Each number is 128 + 32 x the weight over its row's rms, rounded and kept within 0 to 255. Layers, rows and columns count from 0. Numbers have three digits each. The size before them is the row's rms in percent of the matrix's.

# layer 3 MLP up, 4800x896, rms 0.0299, rows 2950-3193, columns 392-447
101:088086154114156114141094171094204082136129136191183131144141122161156111126144104183177060172122130101183111159164102102147075160115134130138132117075164159135117123140
101:103149081133100096099139110121135110130099090172102133122099127137106102092127182131142193132107193136147132053150166168164148144157139167171127127124098154079183085126
098:127174137115095135124095125138087136132108064152124152114102095146090135125136136123158085118151156123106138131179179117089169144182140094172134158146155127141115152150
098:119145192098120175130156138126107150114100102121142147175145139127082137116130137120109090130059151132165141093138164089143138166077115115156166121095090078150137113105
095:107079090143079118108106158056151072097144163170172155071115219046103115091217115174150204143168137135104152091135159164146117097172123140093136105127157144176160113137
094:173129096146094126063132153067158066146143161149096195147096190092132130161113170097104138142143186077152092168166102161086176165127120139086143164096119128110149170183
104:156087196117145113117120154107158109184128108110115130168155195131099167149102187120121195127104127149086119168179169089131112146168140180185148127135106138130084162150
096:118107125102109115112124099140076158215135185138176095149136087132147123155153132112141115126146095196088162128113160131086093126068134116127127134114164154134115119095
095:062178072053162121162128157128086121136137157117093079166097097131144099147131130147096133178112078157156045121141071127120138123120130099183094123202108081159155119146
100:102127124137183156158104074124125119181057115111117189078091134141113135135114079109111091131120132108116109138114113065097091124109112113128170129070154155108119120107
100:113113144156164134120121091144120104148105119175083157128105115166090137166102125128149119171142168129098106148141172123117155166135130095124102106158084132117181110119
102:155171068140139170122153172148063092135102129129106168112110111108122087098162110133129109180150140138112093166085127117102119128134172168144101073148113128151162166143
094:155153047103172117104098070084119150126126124095163122097124129105158102109100100143109072103196093125136165172128102109137152121093116139120139111110102124113152168114
098:142162131103095129105164147133124089145099088118134125167046122066222106129131143169184123147064143101133122128106135182104139127138134156103154131091120153111163120085
097:067070178093098112142115143106091055129157139174103129089143159103122175105187120126158087114174138149103138134140093115096117143153108173078118134147236182141125122111
103:157175117127182123107132098117149143163187139144089158160177179115120147157134153137092074122131109166111130133155150125140134164114146166100114139102111114143106126101
103:091124173150151083195121109113114140103157152131135085125191093136180086125076176071091134161046100182100080115140121105146125124162163092098157090139123130210153139170
099:084108132168142136118070109073113120068103121140135149117107170171140113101171109092085099128142143130208153021117153168185173137118107111141128080117143156197035073117
095:097074049170176075114123102124154126170115149083135188143117135151198131121102159141162115118099124097118164101113120127129149214123112111096172081121185121185139082149
102:125148131126126113102058133115132133111156137107056151133147143106142168185108086133072116148142084133165098099089151085128094085092123092154079183110150106153146160156
099:175119144164073141093248109152123073148126111087165143091122186106112154100065140100065128130124123081140117200118180114107120087075078120150172175142116150082079188159
102:105140144167085063139156129129130182113159145139084078098168136146153155138092124159122084175093050090126146109133198142133129125149148130137143108159125151165122174062
100:120092134143139087153090103106137122133135162151109125112082157136168169132096128130117180074108174142108128107139115088131105124100122146125181119119134138104159172123
097:136172177147110107089155140071104164083112105115136139133130144148158131152153140147064138048183146140054099173155095169126070091133101120123132137166153165173125123100
098:153127122061101079125116127134109136091105115114141124114102065090070124104102168167098056138093169131166056123119189185098107112117137131134059087123154114137119113168
105:105144099062209089111138142161177122106103133183202123103176082111120172131115142102121141080213117104180133130092164161142103168091103159167121164125116172137153160205
101:044155142162124160129110139112185121136082075178164121205083162160159115156153089106105127126155108175106149101119073141083121134097105167093156111160139102120147150098
100:097173078158123148112130101082137100085101147152155140133127145127157178162093128138124174142062164177081137122166094085132130150154132154123151068138113129149110138193
098:126183130159123164093099158128059135163086132196128126096137205158129125129155077175188079105100168143082129139087065154100111110077108169072098138130127084168046106128
101:047137087109092123149104124137196105158158130105143106108157184091090167141107112122138131158115138142144134158131180171144182103141081115169208091162112082121112133099
110:145095079146172131112089131067067107094137138131177227100098109163099097155148081152160155097106097086094120175134131141142169187105111087195134141060151088125144098154
098:091119109169107118182099134138153102125118113120133156178099148085146191122148124139130154126114093157102069096094091106124130092147159109136129151138151177168165155152
100:088085189131098189177186115118099131150158174131164135087141106134151111114106081218142125153080176142124108134144178096113115164112076148133084076099099129166116160119
101:152170108099125135108187107113114118122148146128163184131124110088164179076124138164104140148157111119112126105110114169127080100086108124100121081098111143113134115089
101:103165109152118099159109084034163106128134144085153120218042119191103141206160091109096102162127083105120137188102185091129133138156162136140113193167126120144150103100
098:157098142155099111149121082128135158142114133140112093079083116112137118075146203168100165118161115159146177163092096163186136139085143132119152095115119163121152178107
097:131137108193158129149107130175129073184135090159103077110168161113124095134120101138164176122149120142174161119187153138122063164096090118123171102108187131095139045136
104:113123129059131106090187098135107157174109124120131075176192119134142123148053146119156131126115061140080149072129140087111127148156206173152087087161112130087137089105
096:125113154086186148088084111088096105120089129101133159137168141105111117141090062107116088095150134064069190133182104097096196112155119173099084161162142105173064118092
102:070109045135174171101130125087113078126150200141167137183141057162182126118163138151133138103154101171175151183117135092071142107074129146111173089115077119136122132136
102:119147150104039116139126153136109101119159109081109162201162133132092104167095135084114132147078110144146062167187078183104098131141119160142155149137066214160143103081
100:139086180113136146147061150126160094039141116114128186073131095104165101120134078104132154133232185111095150151136157136094140223161109157130154152120137145067148136136
100:139146171082137152121121147133121079119109174161067130077171166141083153149103135079140085090174052108124192144163131074108152154103133119158087144184126142058121134153
103:105145116140103113107102145116151124119131092069108134099159166149087096167190196120150091067112100121088168097171142099166178163097161099163144097128100129124096156148
099:089139133104099125098107088090135161161159137136087135104137148177124169111081142162143127112148157121084163133146100086090131081178070138121123146165127146093156133187
098:079138109099104151146178128183129133070108158164124128171143175160147137150126131122125225069139149172132154062153129095157133137103090171136104115140155173130094096123
101:138120126141122135162110158149125141104097136125140176169161045164065182128113141135116143123086079140087095072137182148153110138148105155062162158150102157082133168144
104:175153116141131125122176173118153153150077177108062125140144085117159089122149159112127085123126118054095080105126124157069158097181147053099147136115102142137144109157
103:078117144139013144117086168105133128114097130144084110126112124133144076153143150119132096093134166100114115129138133093092110137073103134184173069106070163140146153151
103:117080068138053135139144116118133131143107152145067165135060176071131116117136153128123132077104174094118121086156153110085150153196160104153124192159113162085164150163
103:164156177149146157113152105208073117142196080140144122149156081110151155096170166052113084118115162150116153150098089136133147182160127167097173134113161143110057135094
096:115187114096158126149138057155100134098090144150151197170129099131217120110128119105116111200124133148098148123103123100095125100097167098088172084122095108147155133144
098:147108111074136137118083172183184071113149110126038114181107115110113097125161124115119110163160105120158156040117109138077124100112079134134084170119102108150130086128
101:142169107098186118100106106085189144152093140109181162142105097113137096176148111119079097156158132096115132166160074091168146203110131129110110135097122152159145181152
108:123135087085131128147120162051158121189165137206164168147139135124143102133082123149131126156170138106103096083145207125087098131098105168079158194141156179143163123055
096:136115145090160133146184123120072152113106087120128138114126182149138152135112056215100116077131165148167093120154158129094123086162151127114128057107112139174131110126
100:094149129086167088203133138102142116159188146154163120124105166112138200175116087098191150098107184113197099087085105134164077196155136109171136091137097169148126161135
101:088122054102146122119158112158065161115150127144187126101113148077140120195123086098118163146137094129092084151092114207142105134102080197143185150132076149133170153149
098:135135107101149193120220097129170147101155105139104169097098136091176115171108079084115082114139109053065161153159143103146157201114126130152085122147122113105141104078
096:133124160149089119140115173096157055164142136086121116141098118152078141123097097105116144166139162077108102133103159073158115103087044128169087142152130124143093158193
099:099171113069150112091119158151131116201096128114134058140135150097174135108126116146120134155113111123136115156099103177167168180111185128079119128106110169158167118190
100:164090146078085207076100136155104145118197059157141147124160129095167170123180133155071143105100130129146117088126179160150116115101089108139132078150149195173062146123
101:093086144115067114096084124109144131104166152124107168165178128141116145162147148062100105099157097132183137138145126144186127162127151118108137141099117115158152169076
102:126111141171099115144118103079174064107043168191131099117136117106140102116087094096143188154086109149226148157101121084131084104124098065148127088147129134157174104115
106:154168132127146116108097095106127091115165061089160117117140129184110156161128127115145065166148155139121152132091160128093096166107143098138116170118138118185092196090
103:099141114201134133140098115116163123125120137094141182144140146135088132111122098159129181138124082089110138165119158169118069129160095067100107074171119130168132130160
105:168111185141180147135133118114101116141165126164088149129079110070090109081127068170170158131089116129099124120166128139115161139143084194151172079084130168164131119150
099:120142050117130201116195127133136106169125123156130133192130121121201102093179176196137145186105116097168150145160135109120116162160058079107044086045150094090162100090
105:186139174132075152104124142073100108123016126199165102097139165113149125130156096147118129090074087117067163082128159107110141123147175092121069110073119100142155152105
104:170141167164065120172161076103112168170128123182101108141127110176177188143113111151098104147162140149139110090113139086033161133136081181173093078167158125090098097114
102:093150178150087116140117090143135117135151124131138101133131138124190144143144127124095077118140111122147175153125140135059127135179142173096169066105137096149127088137
102:127089178167096176165127159147125113131085159177117133087059117128104118074141109114108174123125137139143133090089167155119038150167130089101119128103167156089165108107
096:087153144106106169061111187072166107129220096136115147173141142149095066149088154183158168099139111152134129185105106155146145061110070082057166097114108076183127123141
099:136165167160145128140100170147115116162117083122125092095194111169172139114185097070194142157157113091160193135161126126145073136133089147139062132090122140104121133128
093:187145101100195116180098105119142128066167113132143114147132145158195204138128188090162057101122103129104119194138174111124187112144089126122164126077167046149125122138
101:157113131098098134123100143116113194162084147099134147172137134118116130091138123131140078099188118124095080179100111144081173199132130113184150172118092106175144151197
098:173137158087142136122122116114099173076087088070094068157125108051112119075139119154076110154142132144137088167067134150105146086122117162196142188089118102128143135073
092:082085169138166140183107145124104125123093197160128173119096077079116095110186057157137074141101144119168152104103160160146150139107212113112174121187112093082173148133
098:132134154042168181131108150150160151110123094092124056172122086173140144130124101187099151100119091092204102099135136111163131181136205143130185152137165124134136138117
104:132156102135079061124093117132147121141095088087184158181180121136144074124123113082082108117096173163111109113088104090097148093130152117132143121133082109170169160178
104:176156086177114112096121109150195157141121137149090134149126154148113143154123140121145112154103128154119163136156127145130115172149124088117120162174084133088138087116
103:073150112145141108129112060144132071162066094051153108125141141130133077092166108130133164107104165184134142075076104128148091107114163183124143148104114132105139079117
100:144102130062179089166080139154163093107133121167141159081151125121103107139080144111109167149113107156140121166115186105130067144100087163082095138163079081083173100140
107:173113135160109187169059132123133180169115072170149149153080145148103100123135116229101175076116089154113142141099107158114154109089104100083118096123110183173138141123
104:118161091131184123171151144155087144103119108078135141137181130133119184117138113111128112141157151127160080142139096071101079137125104055201174183110153122093100160113
103:113167133170170100089128106139169156112116106173068072150083183091107095155154075088131109116101136159133036112135061084194064101198105129189145083176147172136172090094
100:129099100092110146133103100112157152089125151096103100098096100148160150133147121138140165142137144155151093138114132198143109171128147134084086111123077114153190085117
098:129134094065170136144130112088144136121091132106129166149177109114074110116118074203141194135138128147114146146134056139104121171116113076105140126074149109142146150110
103:091126124089154149103127152117140191170145136112159112133127135180098149108097178081141143124074203101102111116131168121097061090122103137158171152156158147213133092140
098:137173171129150113113146075127090145086057121075160078168140169120204127195155119121158097107120127134158154142179112057152079083100158187136079109027131187209135107075
101:148129146119178126152157069165130166148124145085082113080116120133050116078151155168065114146124147174149097117116174154186094145105118132141136123179131164129111058165
097:133083180128154123134108095093099132146077135120112136122125083107159091121144056102143133197139085157116158136134151154144083150172154164132134116136117139136165160146
100:120230107107093125164155130104148054102091122088077088158149159100114082071169199117141181124094178129122174090104162093133105163097115125097114099124073147111143191123
100:127091089116161146120122102149081125144201135171097125126109119142153172160053063134195122101123132110186182109164164113111112123130088204108177125093105178102161156188
096:136136131122079134161071069127092183137146111114124095184209094097142151109129139152133053166113113203100130131135077155154127114157088113119068098128130131173121112035
105:140172159172189162155112121174120132119157129100178162162179107114125133140125168180123096107158082108170184153124125126108160105135100174177117123130102137164094110119
101:132118074097118108111063108069172137098135103123127169175085126152135090108136156157128145129120089134177113179144133159187124124119167158146105150164143107064140155132
100:160112141187104107123130092139144136054117151094125125095092138103160111142088104125117178163147182088160070159165156093133128148134132145134083117124159122108117160154
102:147145122155111149126104147133124130075157122153148123117149090132093173142125230176140156111169117082054085121108186184082172112141131073119105122146149153087049134136
097:100132103078085159177090113124143125115157177173098155161191126089100117131161075169115053068178115107107122124123147100108136111157144161132148129107132110133100117166
098:135128115146079164096155175097248094047141109090131137161114052095071130100169163175193140174153126108099153156137081142114122161129111156086105199063159151165184107133
101:095163130131156119129148168124163110129179148131098095115074112151184086133132128104103104120091165118101164080091125072129067145140053084173114130148074126163120101106
097:154175143091113143074148114146129149132122174096182161135151066140142120116100117069117157162084147165117153175130126164150175073142149104155114114151123138166115113066
095:132158155091158121069136106120146136069090169093161152186162079132101088170132088123160153151134116058096155113133120136110118147133152151121117146145093166129063105075
108:156138106154116137078054184129149191094122177113100087134129095094091068143170157138104136112129123125107140105084061115075119164167162144119139129083139123110105121169
096:140102143122142136155127159093096136173136100109136141135154145132126110135090147099131078150106149105054146129125114094095119166131143156155133201154177096118126085122
091:132154097159088124128138112068104132137111113132126115098120154175139119186163095123094131126167161104061139180087180104087150132131101113111134139095161123122093147104
102:072150181051085124132076130128155123119138125120173171123145176212119149107113114134153109074129089138117126113150095139137108154130153150150093145031102139132144116092
101:083123124138092147146155122133139146135127179106151139146071148072209106106123155110128120105128117072108088019099121121120162136120201137154089123150123129163114128112
094:133116113044170128135182175154138159134126125097106087049137133056087115137190097090110088157102179090171158126105105109139177088093102142144212152160147143138114048035
101:201110085165120175104200096147153148167152148146089139139142101091094112161107154145134131106200153137148177120091080109135173088124130135130153169107162142144137150129
099:141072142136174105113059104136115100151067148144130068062156103173163116105067100153190184157116083114104176126113082166172104128090091126145164136121114113127134131164
100:087146138132137116136143129141137111122174162120130127140157126227137160153139098097123148120159205113080139130113086195149151086155104154148143150168114084147107150152
100:154133167094140126141093129072105149107102062112128102130091165077083126115150112162149143147195115140134139140101150089138140144091124121120135085126144088133142139148
106:131123141093116172126180131085181116093130132098144185100119139114121148183156126129097132193092123159126088107131148140123097114066125105159121123161176177128147127144
105:102089130132037110132092092162073133153114144139092129085150131105173133109108068159120169065138172135129117185156155097042136126172140105096114135134133128081137128108
100:122174118138130072145139117096172164094156157167124180141132133109073090125112131066129125159162182133165153142132159133154123101114182064107116156141161140088120132147
099:101135137135125141127107101157127107121181137098117080113196091111083130170123112116168102141157168139079170063123074110086117110139133187137161130131115130092097115088
099:134155156130132119112091123137156133091136179176095129134100134128070149205093136165073088141185114157132098138068125125061109106093078116157145035236130136141155149124
102:121098061146168131124175124127111187098117181159116129153126147109156181184115152184073100139185167193114159100145167172116116100134108103119130134120121112119206123140
105:139163147148192151105107085065124108163182095114139099155076152109135135125172104099141112169131119128072134150125138128116102073083061120150137123089116061127158087111
106:110145052138085104112078117104081087133171159101121083135153120090150192149133104123167119105104137073113154155126126092164162121123117113137184175101159158107071108101
096:153112097118073095159129131134109110121121131107069113113134091081164099107140125151120149144120185167088112133129147144155119096110099131139176174115107182136160085170
101:092090178136175118115103140130088133194091134165175136202113132144128132119100098126195149101127080106104138125099130175111131096147116126126160138071102124116129079105
102:192171095176155142123124171163152187152135145098156125137114125129115136128129168083149142146097074126111161120080129130159142200103090135161121130107168134168123110123
097:095120167145136158087138083138108144164139094133088169161121179089141118120145164086087066116076136192171102123190186136102116118100154173092139131145124165185059097197
105:175160150135143126189153165114089095143117106123161078144130126083122183096153095158156130105080151186110140154149100158093134091176100131136124122102143176126078112076
095:205170174151120086153157175111137093174063113159111138066142108153080136150091166144080165101140145152164133095089096150150114134094147098099150137115107179162146142130
096:098145125117150107115065148053157139156134087120121127124170104109088101128140098137108154083083128147158141099069203159181075139153169156160128123179083113108110107131
093:120095149143151063176167140101163088177182151221144121157114101109152093104083100133161101150114146111164091120147154106105077126139125121161178137129211099131175118182
099:098111104099203066103087133090103087142158106132149136129117106129163134180148153062153202138154119112174178160193144194124123109110129069152101118070094137109174095118
094:133165106117085162141087102090099186148121144148190182112125115101110179159085059106112104134121114148094108089152131006099040103164111147077120108117146157080118166184
100:132099201157183186160187107167142156169112157108158116136113124145175117162109124158101184195159132132126129162160129156072175168104109141161127143173120103181094131166
106:096146137154144075168144138100111156202094168088124154085130110138140111157154133105103129108050178181079126154134153161156070149073119193120181083085151139126124116102
098:132171155133103123115093161104185192163197096138021173075096099136150140171135149111134146134118137154141088154101205134113052148133121085115113140134155133141143116186
099:105128101133083127067130107077134161109170161102105100097138120101105085201142133188074141113119165101129158116088141099083140138090149140210145094130122120100122118116
098:129199142151109086109073198168108184120044106052130127129137113108073102198142171122151090102089146190153141118147098094153141095155167103149090165151120129135095065117
106:119174139175113143149142124106066102146129139144153176165097150157152157107139127124120128159172102165094070096106147142094089072153112107103128166151118161203104151095
105:145155087184104177166140084057109113106129147098132175116185158123095131131159147142124113097081147078122132211084109113081136136157118063136101124155064144157136091124
094:091090175137181038132145116130104093190042123119113148122125160083135100179149111158144150157170113124174095108101155128161137136108121123135090102146123157171138101079
100:098169087147106094084161073179125134149086141116192198093120146142097158167127158098144132114136167176091174114105169084164185151158135146119099122101116133153136141045
100:111140094169158153162150154163090102151143174071150122191086089131107162169187116119137125116093123155107115125126142098114139083142169132146168107093096075106149134113
101:040179135128144117123096106171148146120152130099139111144131195122121183081105105146182122166116142171149134108169112118106138156117112165165134082085148094152081100154
105:124102131130101131093107130064138114123159211124137147118118128096089116096108115094113158123162139103073148128155090134115114096103143131059144098136092123089124135147
098:143100128125110145120192159085116141138145093083154069185148129144081129124118103165127138114116080103182100180109110174164067107152101147141063120143171096120078104195
102:131074088120108133139109113092137112078127105121123155111121114129089130180204143086121146126123154165152130149094147141120117134140139161128152137105093149166148168096
100:148143173052191139098132136152137125084103152137154090117123148132110181147141159081090109102162120146143135122117137150116164118078119181149067155169116095158111176109
096:153168125121083144155135158119083114145112057140132055081109128106154129146149121149142154132195080059112132155117129152085136143083127129134113074150122165125130149166
098:121101166173104102171064079120061145185160128159088125117174180088166133168131145120047112157150109160121129185090174114096108122115168101092117134074113109178111141092
100:114121100105077176050142173121194141175112162114150165151171127129155139129130120129111135152164180128112137080130163095138100116105122145115137134103103126109183104113
104:173168085115179139100153144104099090148178150131143111167106138079144142122058130112145160160181084156108161162163139132088120120089077107116087082096145145121112160146
099:176113118156055133102162113152118128095097168148160118137112040088105107105133173096125173162140142124168105191187078074123160159099127144082143078088145136183129147183
099:106157095138183141102127104172119103155114111161044119174047088162110131141114085101099181122101077151151108113077177155162127120144176163121135117177152129129155130143
101:111157098082122110153127151110167141155167118126122150102134076113137120134098176091083155051159182167168087181101090205118156165105083134068189117149133158124162157084
100:117142139112126106123146149151158120123103228112077125173077061103154146089085054109096140140137146138137118157138151117111151100082106130082162168154105146122129153121
098:083124152139127097155150045095223112096088126141135145134093100099131094177144114121166158141161110094125169123121179142169187097151197163116098104085124107189075156137
103:115158146111138112131153201054066158145162197164083149144130123105076108122096096205137102138111100166174200155154130181117090127147073126094070097172062099105160127126
103:123137097108139063127056157046163175152100202118128095083115138162126156125125113138159148125169136157096111172156099113138123153154145162177122127110146098117145158083
108:072120130139139127194120082120196077135156152098132063168125142139127150096157125033159086128112140207163083075144120079092111139124114102122154123142131186171186155147
101:138103108110145082168044116091125123070081115124147092088109090128058193173124141142102144206153190071114139177174066052129179084138116155130145144131151182141169124056
100:113099115106095081073115148073105107140103165062132104126166192197122133138111127146134139175166136133147088045150077137136095085124115119106092201112165157052113122111
094:119128133091119174126105089159174148153154109096152093154127114186144076112086131100076174105075133092146134178120071069128109197134139093124127101059158183105117098097
098:202160107113138177187133112135090110158153123136149183131161136171100118112037168162098127060152120115123170191077106114172134096197128141124133132110079090115097179141
100:144128107158093133136108149117134117070173100108128185132104145121122207149145098168182146148177052113114094110103157136171149120060124159142101103128099111148130118149
094:083152174105107197172136096152155102186062056060139140070152158176126063103085094117130129102184115078176133081095086178072121137122062157105154061116084180125162188148
096:112130142134139111101114129172089127161125118062090077154132125129125170099070141102137125111113131135121127158144136123133101108062142159158089147146119099115152143119
101:129126064169149142164148203089129098074076117126177094101141130120134114108157144111173116126149076091116159086130119206087116074107109142085129067059141123149124143159
095:137148118153123118124211159186110073119143125174067139088117093114125075155155164135125153117118048101109100125126140136148123097088156127143156110116111105122115184131
100:180139057130091107161115011169127170005110094090122087118071138112165109146124188078154090116144087148165149147101104107148153140088134142148108105120108119137136138166
101:125117111143059092135112108116098058147089164157124160087122109075146134117070161159095139140101151148105108117127106128135116128123107121202139125122052156149137157190
101:065123108137102143167185122132118099185100140152134147205140137199155141103129134121104122105159166177152057143103155147104087148138076129136180114116144090142153154142
101:153108179099073152046130080125111196139119146105121103169122201114110110106169122133089154171123117086114132142090130170066107100112121113126129175071100076150139126148
106:097150084142083111157216155151120165111071160138134098138175168178127122158160113146167140115158160096132104103093114148188129097100140134184134114086069096082135073095
098:110093097102173174154165157187163161135134130146133138155113092117156144132095138153157126077140123117175179140155106124146115117096181112167083098124138120119138105113
100:177165053123159086104160156118085140112147118105167113109147126103133094057131112147111122181173151103094113085188071117117176114130157120123130177120105125149117169076
102:129113149115097120136107153101160141191117115165129095135115160153136139165161121056174163089086077129095116105122137177115110165092130145099139107165120135121110106194
095:111094130176167115146158100149139106164156178127212093056150142155157161172129113210108100151074126186093129134174158097177119155089108114188144118141136206137114125093
100:162105152118149104115159152118086090132081167151175088096169152098135109139142163109107153138104104124123136119093128145095170071137169105124158119151097113149114084088
101:127118130127164120185112143132160157159146100114145150130156159111098159130103151059170150050104130158114130102114140114109164183079099126121115176147147084080072152120
098:144099135125119132133138150113095136108130138117141161162128103129164081111117141122136191058160126133138130136143088100151091130167107100128118163065139134125136127132
096:149122108148132033100142150099032151126113107127160120054101120086121163116103157121131111162074127172084105125099146169157073128151175090169096076082076097132151122069
100:142123170103104113149132112090157171151082130148077114171116140138083134111087174125145079196136140142126085154145147044163168133109129100159161063172104134148169128158
098:058115140201180115136092130201150124215094164082082129131134100175161160177111115124140131085132115123117167072138094069152123157157167124106140154086152095147169137091
097:119133086134183158156107112092117087131186160059143118154192118158106134197125144116148149163162102130140116155151135095085152156110117137117169102119062119133154050111
098:175175094148123085173120086084085127142179111107135139160158138135125167092089112161164111133189163114101091127115096103152127112169171120097119114167141133145157189165
098:113180105131200131159149078110111080051119121169128155125062132132185111147127160185109127109176089089109152102136124134130134157054129169121149133074119132175119102118
099:169144076091214126166075114169156162095091175151173101146087107053121140165149124133089135105159115139120135179152067097144123121132127094123073113105085194115137062087
100:135123178165115104102179116112159102135115149108120077129167108091152089156132108139075072126091129155097132134090133090106119197174109132152136143152170101123130123112
101:123125158182149095152119125198197126199123117045104130119149182154156092115167131099142221133059098127137126059118150097178148130205154193138135105193081154118110132114
100:141138153140105157125132071146105074170144115128175140140095181162105143174178135162096134137167168148125115150163147127118132139121091115199138101182110173113126151118
104:136111137132133167082129091146097152099125144112084128142161087191136153085160131139130059170155134203107160180123090088182135100124097089118129156098148143131139146108
096:130127094178154116142141094131098137173138154089160085138134108140121078151117174141110137125098125157155112120171127116100099157103117163178168133111202091067101177119
103:130067126094086161147105144133065091113135109056155145139141142152156122059196108122180073117164123134199092126144157110126106054109109113126135099124067111145142133116
100:141094159113119152103139092141119170099125095160119177107073122156144169132091137140103149175112187058154105116143093127116130085069084100131126149128140140168180112137
104:105077121163135075193124150092183127133174083066091159169165054119146155127107089124119113117095138125148079153153088111096122146104148173113163187174149080158104093091
099:107132101096153170113108182163099155090145167177131135114118114161066101125088120175108161155147115107089119152166085159097167153123168115095116124177088186142119099072
094:159111049184149159139129107123142178123084097151083111122182091050182146114101178146133153094131133155131213117133083089135100174124203072143103102165160144134187146151
095:085121138097123156149162122137071131093106116134124133123141156235175094139103161126110134087159151136120164151175132107056146096176101151105129145151101119076120168077
103:121094129162159074129110135113114113136167122142145146085113179156156091144103186121090149102078207134074122101151117088097062115124157114134112131086153130162117123102
099:103148174117173073175162156146136134121129111107120112083111110105139161123132130050130145119203118027128161056104123127158162145131119167148103112167162134122102126111
103:126118120125145165200151116131155158120081156170160153154069137165202108123123161230139140137121155156150146118141143158082077144077149155144147110123102132138156057142
106:139111146154179115094111160117166176163156173158115124122130153128129198108113070137140167102136159136132092070139172136169084163142157137171193093080143162122159106145
099:143156093127120124127120123064157116156111124131126096130156115094161131111146103136093052088155191159133163147114098213119095064115098118161145086138138117194129114086
097:097075156123118173108119164146135074109127179099122132153145101125123148149128173169097086171075137123141078155111175137079142102155113100098146188161162110107098159105
101:119092117137183133132115074138102144127146126097082096215133086143180163114096100146160123181078040106135102094094125112129092063114177170177150067155112104125155072131
101:153094151141120089105059158100169157132122088116162174157108139171158096148124123096117161152095157127159126119111102111122160124116147105127098129157096086120094194076
098:149137080124138129139154171130140079164154145115142117146074164129095122113130186092165148106152156112139145184084073164073105164119151153079177139132122137083164077140
101:183083123181064121153080149103101119109128199139197131130128089152142188141129184171140140127114143104063134103087083126122129156145084102127163110102178164112090090129
107:153126144092193156108120126165097133120131127106156167144208121108113113055147086113200091151142072101110193133173067131135079112102112139115109150067140106127141131184
105:145145065164136105172129140095146124136103192157144112153129123142163164162142116069096154150179161126114133161141169129085160102057082172097093138125112116155145172111
099:147144132104165104158130136110182106192116133169103103139153201064137086156142169137102142033094102115132091101075150152129184175134112145122085117113117133151113121131
101:141132120144149152132093139115086130156123110167117180119100149159117147106108132115177142133144082167099101127139078182140121144115129142111162138102124114135174152136
096:169109106103133141181142098141198105108108132085142084177169088142109077101189167164111074156156138107121127123126137167159092141113100171119095176094201097165083166121
097:091137081176118124124157125148091125137093176153108157160088151114122087091123136188054117119069150130157138086093140068088142086151102071114147016047127173124176132146
101:080127139079089208074105103114114145111207137186081133156112110119094110166193097148147165118162136132149117218178161166102162118143089147073088129098162095055120173144
103:095133125119122155087128145067075116104079110111134161084159116087139090174127193099082177161175144148071115115109136100140125105112169085130147175189098122138138126176
099:115122111082108113110068104087093150155157175129138131132151146161101136144147099116144138099125136135172096104151022107176120160096146121131110110042083140091142191111
097:177100168110084070121030106065148106128155122196176095097116118134174107091137114115108173134113121114163131150102091114116151128127145111109157086147133140094109166054
101:112158131061109174106171146101136114121132080143122149103159119176121184191151186155096078157081149083105132091122158110115187089111134114066114099114196187120120148068
100:132124151129129125072183098159124120148127158172142065064125079145120125081187162136078158068151150124094143134131140144092167090135136107069178112111116077149078090088
095:101117111228135135093180094120113118102088108182136164073179155159149092140133076198122167134168117067139141145147139095094123132118046119100130128065078155170088152157
100:138166131125110071152113117109145182147090142076133146132089136152136165201162174159061133098104097143112120158174154143129110121082150111181135176154139173143081127095
098:146145123143066054086117088125143089148126118139150097150125058107090115131193133146112134056145175143133141100071123186128153116140130123109074091166088098129156151016
101:137117113162152091142115109144128115123139134064076114112152129158111161120074153176178126103135107157175110147102160143143080142078119116086102090096151100164118203150
102:150140142144171106156052139071109145126126120132131123128133131144176164138146093115101142175068125096148136140110169188132149103107135078088155137118117122079123141148
111:147062092121137166119077117107092128154166172125104133083127104074127161117136112141103104088144162133135179138146074124080104115135087121168128145099174165199123101187
105:172134170120080131110113152105104137078133157193146168134078164100091100152116110108120130168086079117109144137141167169084139193108135093106134106086128152132123163093
103:138160120096187090131121084096130134078153128102208125137142060098119146128117148072132164097136096083112155123104099105118164086128101186151152146098109079163111126084
104:084113192149113177139142089106088128160098151163137096117166152184134122120143104191135131087083092169136141097126111103147065180137073102119151112163112106164125190156
097:210123115080150158139142174089149117093103115117153093144133149146167132184136096086098135133184064150137132185106096129056134093084116155145074093147110153126130125126
099:129154163128186120178081149112191119172051126156079143056085133175096123158115109183149144150150080080111120110092100179131130119140164142158134129128080158076124146209
096:171152101141088092160110145114129150119116147141147123139102131102141130123112159103154160112131138133095146142140160177126166143147090139154128145150122178114135144124
100:152179148180186127135127135148138155186154070108111176125119133149111129136180086161066146119161146108088139119056103169137143117120162086093104155136157149182110120139
101:092161105121122160148143166149168100168155120161118162098217156136158112174155118141129108102051128125115165151154177121065168129127088135126120136123126146117101135118
106:109166122106151127153065089076140150161130128116160097169172109138151182169107087086120109105107130157116178156087162094126145061061137162108158107157157152150091110115
105:053132097071129124123187111118138175089134126137113158152141138148103127129125135129133114103095117151082159105163099073180155126137110174085079131149156166092137141107
099:190128110104196141130171131178123128137078108057135097099162096134169167144137097097146141160114080071135116160088061139150182140167130117150098114100149137109067092126
097:140140137168114071142106154144156171099077114163093063125113122126094100146131172091136079089154113148132086155118081097174180130146150158182113186096133059149125153112
097:162141158082098118067147164153131157104133167116138160190130148091128179203168149160185184164179110117116152089191127159113154145132133080117094126100166096129109095118
100:109090130193176095121099123107140138095122119147089184122136106145100149126156100158147161181177156132133197084118128135075152114137097124135144121105118165100132079101
100:141199097137177131117182075120157090162116067106113092153144117118135137131090140195100135154105165125153160104108154155157096109179115135112108116114123184161139148132
093:114160083161134175107115081137124121075078146100123206173082132080168107143135129091144124104188140079121099161153134119108118125124079164160160110171152140206058108117
098:128099038121156150108156136104187170078176129201170150099144093163151141094177099083120088087105136118149127099068109201143124130092116084106115129177105112104118112122
098:104146099158161136180090170134125144125159100135073122166121120185100113114191090096149230147137140133105181125120167150176104149130135149167148045118090182089165086140